config = dict(
    norm='rmsnorm',
    rope_base=3810.0,
    attn_scale=0.177,
    parallel_block=False,
    doc_mask=True,
)
Each number is 128 + 32 x the weight over its row's rms, rounded and kept within 0 to 255. Layers, rows and columns count from 0. Numbers have three digits each. The size before them is the row's rms in percent of the matrix's.

# layer 8 MLP down, 128x512, rms 0.153, rows 0-127, columns 64-127
106:127066110136086134078097109107123118137165095163137121089098069135184116172125082166111136121145111116145077143097130079089169181142115098106108138107144137119185144142065174115117122134045138
101:096111169105135126126123115125064136108070125132134113151090134151148111159085140139160182135170127167144136149111180142136123132145142124072161145114095134136154147134084183142196090043164200
096:150176105137189132148136142071107144124087165211138136099101135121162093139167147131097092115134150073141091133191131095117144135154103131191160158145126126166120061116112119142093167102142138
095:077100169137066054163139171145109138176108122182127111143088147155104090130114073082116147175155128172103150131107161104168101117095135144123144086088162088141150127113097107191154163172131157
099:173157134175068179128072181112131187156084128172101206129146171139085092099128096167177178166149141170156079137144126138132129119121120143122177109146186142133109174075166120129112184134136113
097:099105132125156111140134082100136190151145160129108164147154096138175183153168148154114046134129101107158098134184095116129090148135122147153126109137136176150115144094116153114138159158131158
098:144182070116117170152106113097113111113116085131124102078116115109116109083165124158147114152165143141121115085091063166153165087122098143155205081112153151115068112115156088061101157138073184
100:145130102180175049114165082144144148126122150129159117132097107135127147102180176081144159051135090121143135166112099131178148143106170095123077101098073216151082140121073196184143120109164142
105:116119154146148190140131186128137163095145116153096095112142160165106069137095119110106106100118181141125120108163185157162126172056141139155104073155077123103121085110098170071119139079145156
097:103102113098086171128081121108140042091116069132138111111114146150087114159135120104209138106152137176133126122086184170162117142108109127054129062119177134151159101104178123076146147114119101
105:157176159074159185058123128116077140109071114120114123128123118180131117093090076119135142119117170147124154076123127141186138198120100146160126176137189163125132165084140131160125144146092081
097:127044108160085175150071162074142093137197182179149121146111099153090169167146128159120151076166157162149129142131071108099141076066120129183165129172085103113149118118077138132114204147118120
096:063139156121126142116101181137090150132154110109074139110169139149127126127143136151129112082155135079120126115142147126097138112174111115154101122103138074072111078129173112108209138156092159
104:164166180124093133061152198163100099148156146091122119126142120109185097172118144127105163122070103104108123140095130082126135097159126215191147137142060124093098139122175164139146128161071044
100:137145206117156171167077154085085154146104139165087117092106172163107143108104208077097110105092093142084172125144146104097153172134118106120168138174147163138147134080136135167185200115141166
098:162098036080117142172130118097154144118125106156092078133115108153112135162136092164105143087107112137115110159185162107106079176146124128093151137123043113111174194138037102168145119172148148
101:176108135076141121041182149100124113131178113099116066140137153139151126130114147132119090098129109165071116108145100125067122174125126129155089109118096151096188121098093108184143151168126139
096:100149138070071137068142140087158116066109165114194087127141184074040132126163132202161096170151127140126130097139163131144121114108088143062137113095137123130118142114049099223131129110104158
103:138123126149131133097116108130172108140157133118159120147063110142091207149138099166121123152182121137118147119198105120119129106082125104155116111131124100116105145144091160118056159112159123
105:115114095157123143093104109128138118134205169129178171097119157100132154135092110136133128094179120098083146143069111058094086124137144106140144138186103188117076114153173164136175128117085075
104:064137071086147115117153075072137114089104172125096117070167149137148135069081097145102109171161093114136151121152137117145135135181115119110158094136109100109095157085122137120157081066160178
107:156079194127094165094183163094075129119114109060125093130058118113127164125152080140142147099197179126103110148158153121116083112126132157140141129102144097078110141090225106087198155130128108
097:160110110167189128197142173106120137127173169146081110149074107127082094115133125146176064161114138143058072099146128061079141166100133154159141088124111130136167095088051152155140111056163120
097:070084084147088143134125074129072035079080154141149153132121157108116153111150116174225089143122124126154140135147146133129134146126104188152121142145178074120138083145118105178079033149158156
097:135151125092165160121137117123111093112122164146155123135145110091028108139158141138147105177139169131143159123154117160120136106111163103132172152165122113032150079130125198103169109140159123
095:147161163092050125146086106099099151031192155138088160122141118137139155075173168158106216139121114135158155113130160149114103169157108126150108114088158144149164184163099163148124114167082126
096:096160152135075123119144162095093162124116107098126084161159102096085152135161135109082145153158106118150163104144096087159110167146097104185202127115122104087180236068096114186104134105108198
099:139154102126203114110131106154149125119107085110126173110102102114153134179058133159081154165130117116094161140106165169132128185044189099143070109133085135069143125126133143113147199192146104
094:127124117051127067107176140153136132192136155104113122118134109102130086169114220126121136145136165149117098129144159112142106111079149130119131070122153116108083133130141244174160061127149108
098:163144056165126085183103112100106120089148131115155140163106185133125160149054133114116132130098127094154114144135110056167154124126129124140088094093144124108159148174110100154114063177088108
103:193126109129123104156085107147145108115146157145170199098107139092115094134136158128081204122076091166070200139178167113122109064099135083097135106142142151153168156171150127137164161157165082
104:140061108124084161143122129115151102141142090076146166139124084153104127188094184108217112211136136127141138158141181103059149124154111124178132193108116166169113142175154144133138085125127144
106:144124106121129130168100146095098114135180148112115164120131142150098132142086175189154124116141157178112086110140069127081111186125125119178134095194142151095166137131148124173128104119114144
105:140119073131115157054151132090118117103115122093136111119085093076134087196146088116127111129137158069123116133167175096087126120097090129109152118139095104140177134132091122144068124165077176
095:185094119132138078062099187106122198101156064112098109075102131174121164127160091073114154122122134094169154140186125093074154149140142149144131129145142120105082148090121148206116147110157143
099:186113162104100130121144166149170165114131087083132134113139125134176180209187188171099144141122116077131134074127111136160075142161127080162182068111121101133058146103229127129114107186154111
099:110094108102144194112099104153169052168161137084141077113125101089135120127131133151122154103145126146118158113128116078166142114128109119144110109143119144119110149155115174142133093102165122
106:115074120116148117117106137145121060109089130108139174135142135132193096139003112161121217113132165103135123132088097122147159130179176138128100112099171088114146148152121140097144139114147175
097:061124084162118149100173061172132137049173113119115116156091097103109164160169140122145113102097152055093178113143132116169165157107142143056080085152071168065089112142094151090122115055116148
099:105121129082181120099073185064170163133087093186072131156134152130120140074085076113084127100142145134091106141141140084129080131165126098188160139152085135095172149185175121132120181168206149
096:201066205098109132117058110143143098095056169093077140084129105136110092163086048139126101142154099144134079148125114131130128120111106177145088107141113129188185119124162145131148117170128139
103:113127094105136114197142193143161119110085164161095118150125170107138150162090154115145141160105119114107127116140137117122061172150167100116134086124141156094123081146131099123138134135115173
104:118091163082190129090187114155168173110141155165115116139110090182182127158123084126115186136129117138106144095152135159191124128079151145077101130103125106134117192082117145193104099159192157
094:146128123127070108100139170137121091117114137086124145092076105082113111158147117080092109200100149110078178130160119102097182091115164120101114055092094140170145102088128156125136180154125096
104:171127164137130098099129151136160141157187149136164141153115124139146132129154117121133146181073073068152079161148105114157139125140124125069136155098167106194119122110135092150168102070177127
099:176141109106120122155181174149140149090094110130157117132118105127101100125198127174235153100046098048140110136213126112119143145099139113162139094076101086078083150093156115119076203110097167
099:243123108100109108168158169133177154150092166106133100146161140103157131139142073132149128123088097103137081098166135100180127138103144085156097143154106114092131190087148074163144076130178109
101:136147118170121150079063116132122171159155150198131125076132164131127151088214086094148082116106107122145187158107145124052072142157134195152133117117089186127139095134146045137207061166086117
093:096170133119161167072102097144137153098158107183093113095093155132176155123177158078152062086173073135147102137159169158202165106107105087105155125122135123078171139138132129086103183180192110
098:139116109130127170133144079104163130155129146115193113119165082141120161160152086091157107110187123130157120142154207201150152160175108135057111168135140106146121142117143122135107144076123078
099:083143119114164148137114154141096161118110159171115167100132091172110072110122101149104109123113129145151123128099101065104085150128165154145087132143152155148077072179104107105120132071103139
104:132162149102153099228138111108120121152080130153092149123148132152165072081079118155145119117114100123154111116078067073128071122179106104109154101133150115175114104088105178141101106153137155
098:126055094141138140090119186103124146161109163077120088120200066082217101066103150153211124118124141079118184151116185096151129096165106172186147090102156133145095145093129090077117072093132144
103:103177158087173178115088137145035160076134103133089122098191159163125118106196076155141133100121122179111129131166103144082076124128127188141090122115104120136120114123192143187116112106137115
095:046170129119147080146155112158123161115159160108098122116176031154156131103076130156071099148128103068086135119212102032136131154117088181123100171153080142130149186078165145113143136040085133
100:143095165168115088164110103190085177108102132132091133152110163145124109127109087115098117145108141118133192153117125162113172132110184142139112042128119114142133111111117167077108104132172137
097:107147097126120070162104130159111151103131119143114135165104083107119136133097106132066074116062121175106094107129089139131131147121112130159140110114169098089147066137117115135135111138144128
104:137127131126112122138107159119138116166142166154147173129204112145114093122122117135174093194143176079084132125105155142124083125081105110141122094122164103141158096162098133167091144034099156
094:122141121094099149100126145107108093071165089132106185100132165152159085094149092201137073104146093123168123085130122128110103154095088095120097130124091149142094130108153091112134175163081122
097:155082120122165101135127167131142156108231144136101090125109065108174113117098145085097164139124147124142158169118138201137156133133132100112081130168160125121190148148137096134143123171072128
096:102098124149152140103115131174119116148172138106086087132148143147132133120142153084105165091217120131128176164159108108206091145164125129130137074092120168121143128152105210176135073065116113
102:157117116132105095136167170107095151156094135078150161140137134112096055140122090071139176105115140140176175140175037152123139098116121127134149116164157188098107176133089127123161193081132130
099:124146070114078184149133098114166138123133062198111135149121135125121120142108143166161094129103118137143107096096125210112163101110137146174132177141113146100082087113166101088099141086125156
099:184078122100157139126051127092154173133149098117141128103060094137107112117199117093141164095129091113161184153113134149147058112177098131177145092083099099089109144140125137130169153149095179
096:120122157097148095187129146175119158194141156168118127156181044127105147115165138083090123137141175140127172124177161131134113119137122083097136068129133131161115135158086153086152060116159164
100:078104070129140082212071186113106099125131096109103148119160178115137105086094161140160079089107192101178095135221103111153119088124105068156088096148177056154123101092131177133093103092137125
104:087139142156152094118127095141141114121156125123103073114166155129141167115133121108114129146155143121198175145128069170137105141138154165135086101083161133120181156145105083127194105131076138
100:175115154121105128121122193162144068086162077159135181082153144157130119122124143107125099103093130121101065120156126145125167115141108168106117069167177062144099175077095120102113078168068142
098:145098126145117189085129207147087115144087176115122113118138159133126115134140086183115131135194136117097150075176123160075086137106116125148131120106138113136126131155085045178146167164098131
102:197164143126107135183170084077129126138112102164124133057152123125133160102098111169110136169135122087130119132117122081110136132176105160160176175045104199155142108094196152144098127145126171
097:118117125124074058107105151100079153104167153130102139096157086148079181125186131103120141123185082155118090162203154150118081066148118126149133147195067101096146158151161128124094131137150115
103:168127176134070088070132125154164117120145123138127131117134160096116093163122056188135169134060188124082112160163139135212108147148165113136079159112100113144141093144158119177099147116180104
108:141188106103074141164079092168087108153115140156118142139148135159111119137116099125119115050138095167100165130146184129152106065111074108126093136077074139095163094156129118146180134122120105
098:255097131177131171133114205127123112097196133132144109118126105061147162129155131120092123135148180116108100150183066114159105093113195121126066078148140075130126182174189135144144123154138126
101:126129203126102155166132153156091088104139156078093143115122121095108124076138106149169138188137132079130101111099158113073131143174139188103158131116149081124149094121085089115149072111139149
105:116107107115055094199053131120082092120192133080142206145110120080084121140130144149167085143176093140109063143144124076124150089149140150133141141149170129114174159093179134137105090118122179
103:087132187166163064067080167117152127099070076175154145075098092099121147183076135124113143117078167120052091134121165134095131070105150098160123070180069096117103131108165131211102107150155104
097:172166113135119180091131175146097177157115144155116119103114131108129117133140096116145123111103111152103128068134099102082088140128111137132145184077136149152127162057169128162132143172112190
102:118118059138107088123134076095096116138121124085181173118084076125078146103127182116062129122100140142170113142088134124140117096159118182070118167121164170114118119128079071179158134065115117
098:086185068096090164058109061087104187140114205103129149095098163112105128114152134116159116118136115122114128093150146147076079072145146133069132125168133090149112054111133158137185150118100180
096:095148174113128207095099125134168123105155175086197117123142117122180139118125121193105113129083196146101115104129147159156151069104109133131181152101108094129099107102092136123116129106146132
098:172106172090147099135077144076088122135088139142090166118113108121122115100115117122113155126051106123133118129168138160102121119095178127166165128119146087153122118200136153098158114143077109
102:131133100142097188154159137158102126095160179132077142134095134073148078074108078110137144107106120118124106123156111124046134154134184198108103130134172106092127079188135081103133106126125159
101:126134157169126154166138199147087105067141144141158125105146076114111099187144139160131177118064144110147124137143108087179169122160090116169128095111078124137069099103112171139105131147164168
103:143103100061126138143127136109144170171114153127104115098165085128111129116119105150118140132129098103172155131146085185155101108152164090109103148096088143123121239200081147179158104099095105
099:109092171115131128122126155147136152135122132189081145170078119115146054118150131081107150154195127163119138088145160105140088146135120050171084144119133103155112115171155181127098149116145146
098:093129096181067124112144180130140137186161135149104134095118104103122117157122093151080081137114147161114112119132119122134196153100124152202159116176140198131147106192147093149118068150072092
099:098124103123160111208180117185088186118136115079157098125142106073192124078144122127115131125102093115097220128135137156128124153129111157133123133165070152107113133129150174154117141111138118
092:086104106143144089159114088184086160138163125148155094135116159140136166122193136170177032091103088078189163102179031099065139145128141127145090116113122100135135127186161116121099179167086139
094:112171108142146161087146049115108162084117198075191167152069181104226098045116158119082130231102114095128149134134151192164117158154132142158115106184091106169103145170133117081060090100094125
100:177092075130107150099166161067081146138111064117180152140112130111155152183060113126147102144200152133137105098133132114120105149088135107199176103182122118106099146114110132106044084174089117
099:062120077120153111053102111191139128187160108166142055096207133194194118083126097197184174129155130107138174119108147130139108068149116128182075178136078140138118180129150096117126147129198143
100:107087145180125164101136188139105161193102128174122149111123186124169085168174086079102137145092153206130132113145130197127089143161105132176148120132084043213148180163093214138088119114078118
106:177100168151166095120060126118160140087139104150133174157116087120121104085113114115159131170146163181091113157139062107128150139056151147091126061103076146161163108110116192135127154125103108
101:039095151160125175165139131169132107186083216147111090150125099130106130152125082118210167146096106161167092139111114118072143120154055151151151142092119094125121097148095117110139162120144123
102:058072137127073129108111207069146055146137085069114144109122125090129109141143110105111187093170117126162090115142133078137175104145137141159129098125132113140174152146123157125104130192124152
101:185100133118150128095149160196100138152157142133185081097085179124093086099140093089143149089116106078133089093116112130081171114131158187152101155111154101119140176130183145121048155092128134
101:123088121138128084153179105215099176111194197057090079095099165153122049087136146135107094107104160119145120084164122133122112098145099089065071150072107044146137126159092079121108157121156166
094:088100197129141095116091145149147053145121140081091145136111116131153136112111157138115171157169173133130100143108136145132126132127188130091156137175125121116180217141139133085114101113166163
101:130067079133092150143140105130137124091142101146116097114156075138133110128099069143050168087127163087147128136118131115101140169047108138121142116165097099082183163120061153084148091124148139
122:098160123075182126105106083165121086165111114141100109188148112192147137110169103111152133100148075129140103069157127160142116177119143118090112112116122113141064133111121124092128184076076166
097:152106107119150097105139078138070154122156107127136147084133138120147143113087128117122123108151112110121136143149170153159103137156100095138130069149140126129128172135120117116127152177110070
102:094206141091116160140131149112088113168134125137112105147123081110154167041166151163175088131098082109108108054137103168117070138116106113102147136157109091111134147138117126150170166100134110
100:083137101155125079102169052112163148149093147083103135110140139175157096121163090086141119099160110139152138110086116171114177094112160167113082141126129097166116084116154152187126148155151104
097:104098164100137155118078103157161139160089134109173105185151082131114113143110045153116149129100118064116113128189157085134103122145059172117095123105126113136156107084103189166180111064154143
104:109173091181198080142108066124141100081123150146144162146202116146181143155127153117142106067118092122095125152126129137148134124162114061117110131186137079138140152143103139127128158141110168
102:145102090140102084066117099150141096045134123173143138091182132144090169207122113176143096142132125132116160169104153124156091105158149129176132153143104137165126104178114148123084112204127150
097:093204108115144115125140181167115117119166133118106172095116114114120124124187137229187100074090160110192113127171104128110116109127116145138153092089159141118138123113135165092106064088135101
106:085151127112100105074130135176112105169148146123115146170109207128111100112122138109130122155125074153096165112166140124136120157097134171134119049070104149094138112185119082171162162110132111
096:106153137143148152122079114124098092143111158177111100152157154114172130088151118103078149130119133117129086150103113141082161096174123125072068112113134105180179119175085085084147151136101108
100:168032145102086115125107155179149142131151153123131226125159098138119139094119129119152127166165150133161127147131097107111142098183128103123164121073082148201150221161118071170082139131114155
101:142126070057181141057159097089140178115138134125121123122117099092151145127115156132097098160106124119167133082143151130117089092067132103042146152088107099099105185131156159082185106123096151
099:077076156110119160104075158153147084110142083160133165113148134131126190133158086140177131138157164182153095130127178194165119133108139097141123142067122155179112169132135128139152160177151123
097:126102116070161139156138090104142089076169166105084149109145055100182126195104160133177163124163107127177120132098078103189113145159107079124119130123189119114123143152132132186129137108214112
096:098155152124131118122133159152115069168141131172217085097098144159086133106134150154057102120062080176145145155148131169145139117036092107116150088106100131196090136131136133073100121090164122
104:146114164158093114187144171162184218153178157138107156117127073155153134145083150137076135117132093117120148126130100140201076130142119104112128142075100161137113108159169170160094141135147083
098:119142150151136111111090062087135180148095120119150190154127058104103134120102138152104115174076114095135134094086189125109140105130143138124141131082085161109101072043132176072119112166072150
094:150148168132110034125204167148169163127128114128069186115102135195136089142115115100146063089119109189125131107125092164113129106115110176143156174118179153116137141062126128188133153105186108
098:077167111172132132087150113159129200180088122099132201155139121074230094106119171155190124169123118142174073104130124133180100145100120103099130176156143093122114195066073130173150126173061153
102:133066115089179143095137124182074068205087096100122092130110099165166153151040154135124129084109133183125125115130130204201130152111080154085150114119108118137165068164122096119107117113161173
106:159171119145136124164169172148082154160063087172148149061156120134107094141166095142121127139127128101144087100128135122118109106151113136097122102174105113152174118129075131092111132104075149
097:131086172164116138131126122144166144145136147111178131109098140100100131129205112150161155172127176122147132184090165146130094150100176064136142130089071118111074139125099098076129124168154140
101:090067069136106149116122085103136123143105102151152140095135101158105101124125100111005137144159154165146132119115152145150130093152089155152091150081111134162154122124117163127126088121169144
101:107162118113162122212077154123163108095109118166130078134197139145117123119122207132141083100134166107105087168098138138084176100126099081156074163184088100114177101154121112073096156117129092
098:184151170113138094183103194122131139084119106173140129162142080143107138113059111085086149083101136117126077130143187097167105165157150135101108145127101110139126191077099148117180096137177161
107:080164122111125143125120161177135139162127118157080150119136113188169135137129153114121163146133121098110126142118113131132105145119119126148165108121115173070105155160139088139087122092089133
099:156190117136161106179117093140152103080209215101116126152108109139138153138217177115125150052151133125104106175088092077062139192150119126145185130098103079124113138135125147134149138139164103
096:121179109163132100103117120122106169165132105145111062160156129191096106079189133096128142128111060131147156101121128152127081098157092165133103118137109137157112105124120149186128112060134151